Weights of a small transformer language model: width 96.
Each number is 500 + 50 x the weight over its row's rms, rounded and kept within 0 to 999. Layers, rows and columns count from 0. Numbers have three digits each. The size before them is the row's rms in percent of the matrix's.

# k: layer 3 attention key, 96x96, rms 0.0844, rows 51-63, columns 0-95
# q: layer 3 attention query, 96x96, rms 0.0868, rows 52-63, columns 0-95
# v: layer 3 attention value, 96x96, rms 0.0549, rows 32-51, columns 0-95
# o: layer 3 attention output (transposed), 96x96, rms 0.0511, rows 32-50, columns 0-95
k51 087:454544571491485537488505490588464460464452499538421462467514526379414544476506464516423480584499480497422471519442575433524476572417588489484491506546546503513540504455595450466501411449516492554492468606538596557513478432453433520479454523531455445507519531615529589592523498507468513425
q52 081:472534516514507483383570471454531485490532530470510485516609484513548572522387433562494538504504442463479478437571528518464478577458451483483437613479418477522600527500416557472486434541503558466595462514581523560482549543516407502459587518529459474480445402433489512513515600464566503536
k52 083:512538422468413492500538465477577549470551454454668490520556467516542456510532534481597446443498454495462554474544438443537471499597525488551526477558506501521472506512494516528443494519497469482548591422404467497479523548487554569564520445420525533611579407477564496415407454532520476521
q53 093:540455460462487462483528486471479431510487472502533380446474432585443573480474489633559542589507617498536493548501462480444505539459456483443493517453409516506490537539500561456561548516441454486519461547501546561503508496607569515578550513474467531524528390537378589461538442495510494417
k53 102:527495542500458500546459556495556445418517518485548568486453585556489493525581502428540500452568431545423496554486526522441552474541437525531469490516511520554392547464424417495502498508557496425504381501490410406447606550520545413518458524503485537530522520425578392507419481534520468569
q54 100:595424487477457502529538474505477431446454463412524423540473512637479568500453456476470546431560519549527603510522555506422530473527488490489503504484467579543463623492549473526513564451421622408487424496574470463450603472531509526530503482468492506550571509450448479445528423458513461523
k54 103:539514463484468514524520619430583496529540492463554550507502568508518518438568568526467444526534509504534576569548486597463542463476427471538508539459433526519581546414512516408489502483528481480533559418577451466517555538537553403463417484425519458555454420453498468539405581421518412486
q55 096:476515443466453471576473479491540597460551448497476594531482586358497433451534495388499421442405483498520539470481527487564456495546581498520554470570585527464464443527616439605430503449500502478523501477380447519524481475468498514448496507493519521483490565559525521536552459512463516591
k55 099:479531528481590529464501500501500540481442536481528444438589451542420544517445496543458496500484574415488428589415485496504431584462461494469475619465494412511578494514516579549508486457433449624480573579505536586478485394546601503469520449568509494468434463521440532543505497454451498492
q56 097:435583540521503564516527493470511516525508541549470550431536516421525472522610641529495419549443502515421431479465481466534515535436486457518521441453603439445472401525459510452550421517563405550533578506401531457594426518432487501510472519555477505409459529525549498551463552532491494487
k56 093:547480512522522523485407451541372515524472496587431535515486442484534496557438428422485590492422486532537405345535468432530531437495508521428571475565479490475447463541459478536520573523472531502450435520460499528476468509446437568500526526499595555434519606550495521499558470569495569458
q57 068:535391548502475449540525541434478416537558532464565502536475494537393445494515522520543526493472520576527501558439456570484557536490563463538444468430428540415469534384578484460568489437473498420418551548406522448491555556496551469490497442535585482633489479485502542508578478481463457482
k57 070:568496508509472534501473611424468515559479475480351493530516568474506580411531472444479418572623444546490513618459613472536544491499518463517465456488511563497530486444489462492478491525497494428497459551629510485491562450466469448485469580457454582496511533493498458545441584516475549559
q58 086:546567463483404592431531475583470548492474424446418475470471564516503569518452529533433516480519402542486565476590555457452521461452436484426526415472527544551506533511434481488590561524537508443442482538581523517489538473439481564610484533497457524532466492408518474414505461536623509471
k58 092:518566491472519415515507497430518513563456444516546593518497490559561441504530574549492535511479495541513509430473406514442534412555403507535613514515415458503414534509504570454469660519477462445489598367515455511565495575460492440521557486504496514488574500418460462489511503516500463531
q59 090:465467485479469539567535533482460443499547475555569420452434444602475480477516500608560526558453641519471485630496478485504485495493484468470537446401471536451483505510603542470548536412439468499491499533500543468490439507524568593608481482492536498536508428546467551457582384519495524459
k59 099:545444521527457474491423585451495447475491480429426518454446616573529499456560496456555536494595444481506473563453568531482581435560439525456469483469483541541501511492471468455507534546562481431535377517545450394443553518525502416445426520517480564504482601446563442486463469532539502601
q60 090:534423561475557527524486504438495382534486577465537469562481465592442499500535601525533532531531491544493554556475481549414593519477467507535427509348419513495444570373529522412550480507469446445466490556538507443521579523556547478501450506520543498604518438467525473514468518468499436465
k60 092:582442491557412535562497589507512518552537469496408521558437519411518544461467480421519469581593479583577587448590575509439517476553499465520492467533552607545437465484514424498488515508536504419477412432602502440526508510457413482489477539452489522535483566471547448493459528526517490429
q61 105:570478522526576413478487508415486425539471578461510421539529422538471518503514493520516548532579477448537552495483478541419547544442543563516423586429414448504506574463465533479461428532523471428510522542537537493526612536568468440399515463546560458565549527470466549543464621444483442461
k61 100:550526522515430579546587509595534482510523432579511511519498529338472571491501521451453453531506498555455590489579569415512487550499607519528552490589518594568472505510546413500468477465540516513514461442475553488489486479429416553515425498410471463574513491548569507488501540558479484426
q62 097:569421519520498474471456470467550465519537521437581507538583514602439563460402413517522515471482526446496533563557470519463485462472487513521443519503348520556523577446537559477487575534507497536506441446567441529417555478626557528529525475455515475553521351560469571475520511489490490470
k62 098:475450532487431482551535484432621533464574552439550497505544511520506515520536519485570443482579450462481574550481513515472500632555506500612431449559533536548494434464501446510458421398515474447547452527513461494476569567578571423529459502513407490548490434437540484461434508454495482605
q63 084:485528567503650422470518478491485509406455584491474556556535501466524434513553457440440517506490451427494506460460485541529573585513549525541465598482540493552472521507483528538431434595521509464494513464412505508597580506467391485380583471480489408436496550519466505554481468494431488537
k63 088:526473534491502512457542466561506511500497507556532467472457470424481511480450465438471447498495538463566559488627561452511433578461563519474533461487489499523521556550439518461511467444504514578480595490411507529477481484447507670538446437437581500522501434570522495543558595480378528377
v32 097:517430467304458576520465555517494492521466495545532463471527461501462468549539556487468478470531515438574437433470507614542500479563469455563414511512483489528545451494477486535495441451543598476487436544462514484536379451493452611462497480461431591462380525529489578505514518497494512519
o32 085:595506646552483464453450503489509461551471498547497416482556450481509504502458441533537557535506423552526492492525512460504529422491571528521510443538483516478405581460381453510495519619509498565500451443510444501457625548502469446447519537480610473477510516448533507451514421607421527542
v33 109:479444500467527453434570501415392500561500560462526558612471507579439413559546505522545460477518475482391511476455399472558522505531528523550502619493524476498510552532457373478439554436508521440580510530463480449545530572494542478450541434569488477487504482492454567420505555494464408496
o33 116:484430538501505466573463480545520406499525504595539481460485463409452518492518512462476485509473495438452440554520557543452526421482588504527430563492508518441551451538598427443499460456483485526380502519456526575613501422484531580472568631427471549511502596546509494552401474506524501512
v34 088:512573503503430587539410504480564539468477517525492587447453516495485538455436405488526543626516464442586554456481504539424404494600433409465502508574496532544441373448543482495569494482508459505509419451495516521519466449451521431600465525496521517523493530453543475525515445477532583430
o34 094:487574504464539463495598490446488504524484450433396477498490502535514468519536505447533442450487521517538511434462473458643557542501453534430559511509588422529495571513412535537499545538542580552586425501492509491356462561459404494511457443520578471457522587470482492552478509483468385521
v35 088:521486441439480646586431534473463444534440484464493535502446546525443539468454574475536548453470489552508456510439567533489453375554509462518423490503526579503437418542481514544483566600448512565567565408472497461438430473486610572488484488520555528483541474450518556452494545558479442484
o35 079:473510529561540465503512494499368522457459506462442419504434586504495461549476506498490468463531489444612508524503474453479518417466519526519485471614545542521511511476454496491450551612548539549481487521499529461412484511481513512516393578476539536475532663571576434480438623452436513470
v36 104:522507504553525517444553451412466538513528456487489479614451506532511474553436522561538501437503491616415517499496400411562535500532544529570601520504569559538475546444486436466486424485410448436462476500444552492442573512435488433509482421585543479570490498457445472452492551537471386539
o36 105:439462459503490477601447510457552488460508545500449573500518507405519428473524501498498463558436568466541485583507539561397468498515543457450468507475458556468527414493620513476554509445505531478420585469499518504606426403457521546515503555436444581500544541573505485597472442414583512550
v37 075:399483511485586590573534520499525383440461515496563444516439478465487497586523468495464435406403513609502506500426555561527531472533535538523452511454438474490459516408447503458478475406502558506435498489535485419636512523556574498488516494572448484480563548412497467464476519556554505503
o37 071:501558484518534516503526481412523491469540439555489504439585633528574423471506559471435487567524485530525575458527512550440395495515572546554507440517446517487513407443574526471543491460436435454406591451498445490488433448516481530533434445503546565565483543501573423489590547418520526486
v38 088:520480564478521539537526436443473516528468460485417484490448510539496486593516462478390444431534526555440439471538493591525410511568482567594461569485551506504468501415494520486501545450592511457512527571492497465542443541471565615436421500528465528488422502399508546379497597462497468550
o38 077:499488492502443473589458417472530490553507443520532483442614550486507441476545549463511469567378499421544550497430543524462523518498594459530398471504443513392504535424479508451510537509417463530428508381573484513536513447518488459489530570532584586540469503504623459532555433504494513533
v39 092:487469430382536486487487452453469420436478486565509509510543512466482395509574471436538512371504536479499505507465530534442500495531527468473424469501533513558556511576414476472519615492526510553650532429578485518499423445549512461475527456530633499513438509452501427467498530579498427494
o39 083:569499506490526546501499503473450436563518620569572468522454504506449577538471554515507463513537511448417492442480460493470548424544540588541465564498381462447435434508608443458508424563426461487326493533498542469527562494535487521498517535460491527532504577550551452482565516524442559461
v40 099:527468471554472488513452527529517494457549472540422513431550536472573404466483510584544378522497466534484506578544470687532511475483447414420512460446406485522539477445434549550444474441537590530484453580467550427540530553502474484510464579455456503417437515535478515527478515520491533554
o40 080:517515631555537466440584444404539527477547440488549546518508432502507535506404476489524549487558471523569453517419484485475450548440539474599563514471490477545439533442502551560450518517511484506565637535617352528506507462475489543475415494544481469514487489452457459491485423467494552446
v41 113:494512519340529554504542527495508449514515498433494436480461439483487384579456535441480617571514476537443492441450575606427486496467529513581478537523521463464506400603484507484547456401513538463513456465461575517574442581509549515471484491535429554508424509513483575549471468464494535484
o41 102:556472586475431498523424469459545467583526461525533536521535441392511528457479504513507432507526441456489544473497523473563566468538570519556441466550504583460474586566456490417487525559518485529373479437416523447451510435446483560483555570444610549516464438493465445497603534546509474585
v42 096:445538484401532451515538449446531397452557477473551463470515542568492325561427474559518493457443497503477536440450506559445596481513651592563493492513539562446504509503481406471570529464555551412520444497503543485519520518508475463452531508559482503508516543429506474509518536481467435575
o42 097:542533477469512504538463441419591406511571519570555501512515482432473511462523530478427438510477492485458556475456499521501492496568622563526450529428429580404538468507582470470562432494433527430374564433461533478578464425546465548511528528491515539542510439516486474565617492459563539506
v43 105:455538495441530538495525511468373414472490539516467570553453581482485420542545508440592499439466443508440535483438461569522561535574544547525553468486563573498543425431520341504414467437541511441605470456545473467533496568535589454470476487483480453527501576484458533470530505473479454521
o43 100:444556536517574457537517476497457396453518505599514589503458501444542451481432412463454454520511508407494499480477545519488521422515599541523521512413531570498482497532603480535483496476449509504357530505516505558563490432479458550495516544485472532486505710532504489556488533459534444486
v44 095:485536560431503558591495498525533455511515460473540562425503486587465466498458541520518545421425551577445541568447467523422488484468386504489555419548468524442418487535571541526547476488589482530535527423486475453496655498474412457455527519407557581561503474442541451484476541561488517516
o44 087:518464581498480468505530476408537540429467535510512540575435563475434528491503481502452457428492488413565505487486509492524416486444623464479513523521508441499493540522467568537512531497556482408419464498605543406374429632576432523536421561533515493490497484569509512506517586437517534463
v45 099:433543485579535527542604513485479391439561458510484520536471572483526520512593492568511421558460468526488578459520588454475536481522561507519570465547490513494495452372561353414523407586567540487491521469453487478522505513433550486528501520490439427474511541455492454538517590565518488558
o45 108:433528429514564505482529536414516440492566454564458580505496569506582391517502497424442472562502526499593563499463473489445438574482503527518580450458575527549511446465512622523527545414465502498388573470523439503534386416460546530500467498570502530492477517545478483556494534440542419487
v46 092:558453524483532380491611524440408470489585485456510509544494528585537419507476453516499407465418507560382509472475455501503520515448549582493523547490465425384502577496533448528498466546500561415579526557452504544497499529503470474498535496516441494536497414544436471494542484580529370495
o46 101:508400504491462449544471430487524453455582517527588557499450484477459520424486480478403546486466510516465516517535538519485500485435546483497449506484439518485489458551610480528514502438478511445402502498511500522625511479497522560530592569437445500557454410597428514520668448500612508532
v47 091:485554488444535445559515486416462460509492527449459486489435432583513486597438485445446502548571514519521454421443590494428474473476524466589429565494524432490501525513523613422447507557563511437488505536477509528579509510447539574462474465582434423510511490468528604371558494564462461532
o47 087:516446477502396572587486499556486461537583402595468458466530515461504453495606537463498462526438481511473626509499441477510541465541569543542392460532469545461577450545515470404526514526481453575460467429439504442506478456508558484487525610467571567554445472501501416575487558477508523519
v48 096:560426508554505395397413554511474532605513518443449550575460490520433515436586500573494488548501444465501515496562424402547526564476526516507503532484474509534511524538570441550385446547500478521473531495438533536367545474461461524454551520510526497462561440580448543501457441428458566503
o48 101:497438493479493494480493598610483493471488475474545430499452430495452550538449428531577587498505501510447401576526531522434522491491503455455506535505531515501499539500473420506473527491589541521606433552504524600544568538471509483481527568519381451468548543458468565475320465576509454484
v49 097:510487516447482526462591472443479493443485556425576473456478478485509371555464472467535541477500431445425527485420580591563569500539583488578477569468613507511524463479474512467548499430541509428524513484526516489563503605478545395469477468473440450501459536514458608516483461527441425587
o49 099:518506518493485482554458440475576423515535472632469565544488456460568496466500530464503402506482470481524528495463525518496476485557605580592467487461494566475517474598533471432505498450488463538349554449394487492572462427485485601502587586437534604501439487498543444486477533491510496499
v50 101:486516505510580413469470461564523493506518440534450485539542486519502510522538469525419435396502536427499490529481501554505597462473425580501453522434407530484499534462456568430404584541571398540535481534450477537536435536604551517479512552570576553454456457511496540412514587546513420565
o50 095:518426441502477570498508475511475438549539569515604465433608520540458559505502606491476528485481489497459514506463545545451469464492521448532387547470425498458546391485605479443450457493468496464513564584473508478589572532554493476529476508606449521587446459509508429490410515517461605458
v51 103:515520517512437473517512465496410475452494529472479572611438492504479493512570472504549436524479435491559535411463503441538606486469535554533520545507526509453421494400427414479403409474517515493460544436547467432450529503476588567486511497593463443535584504452451494412514508571538377455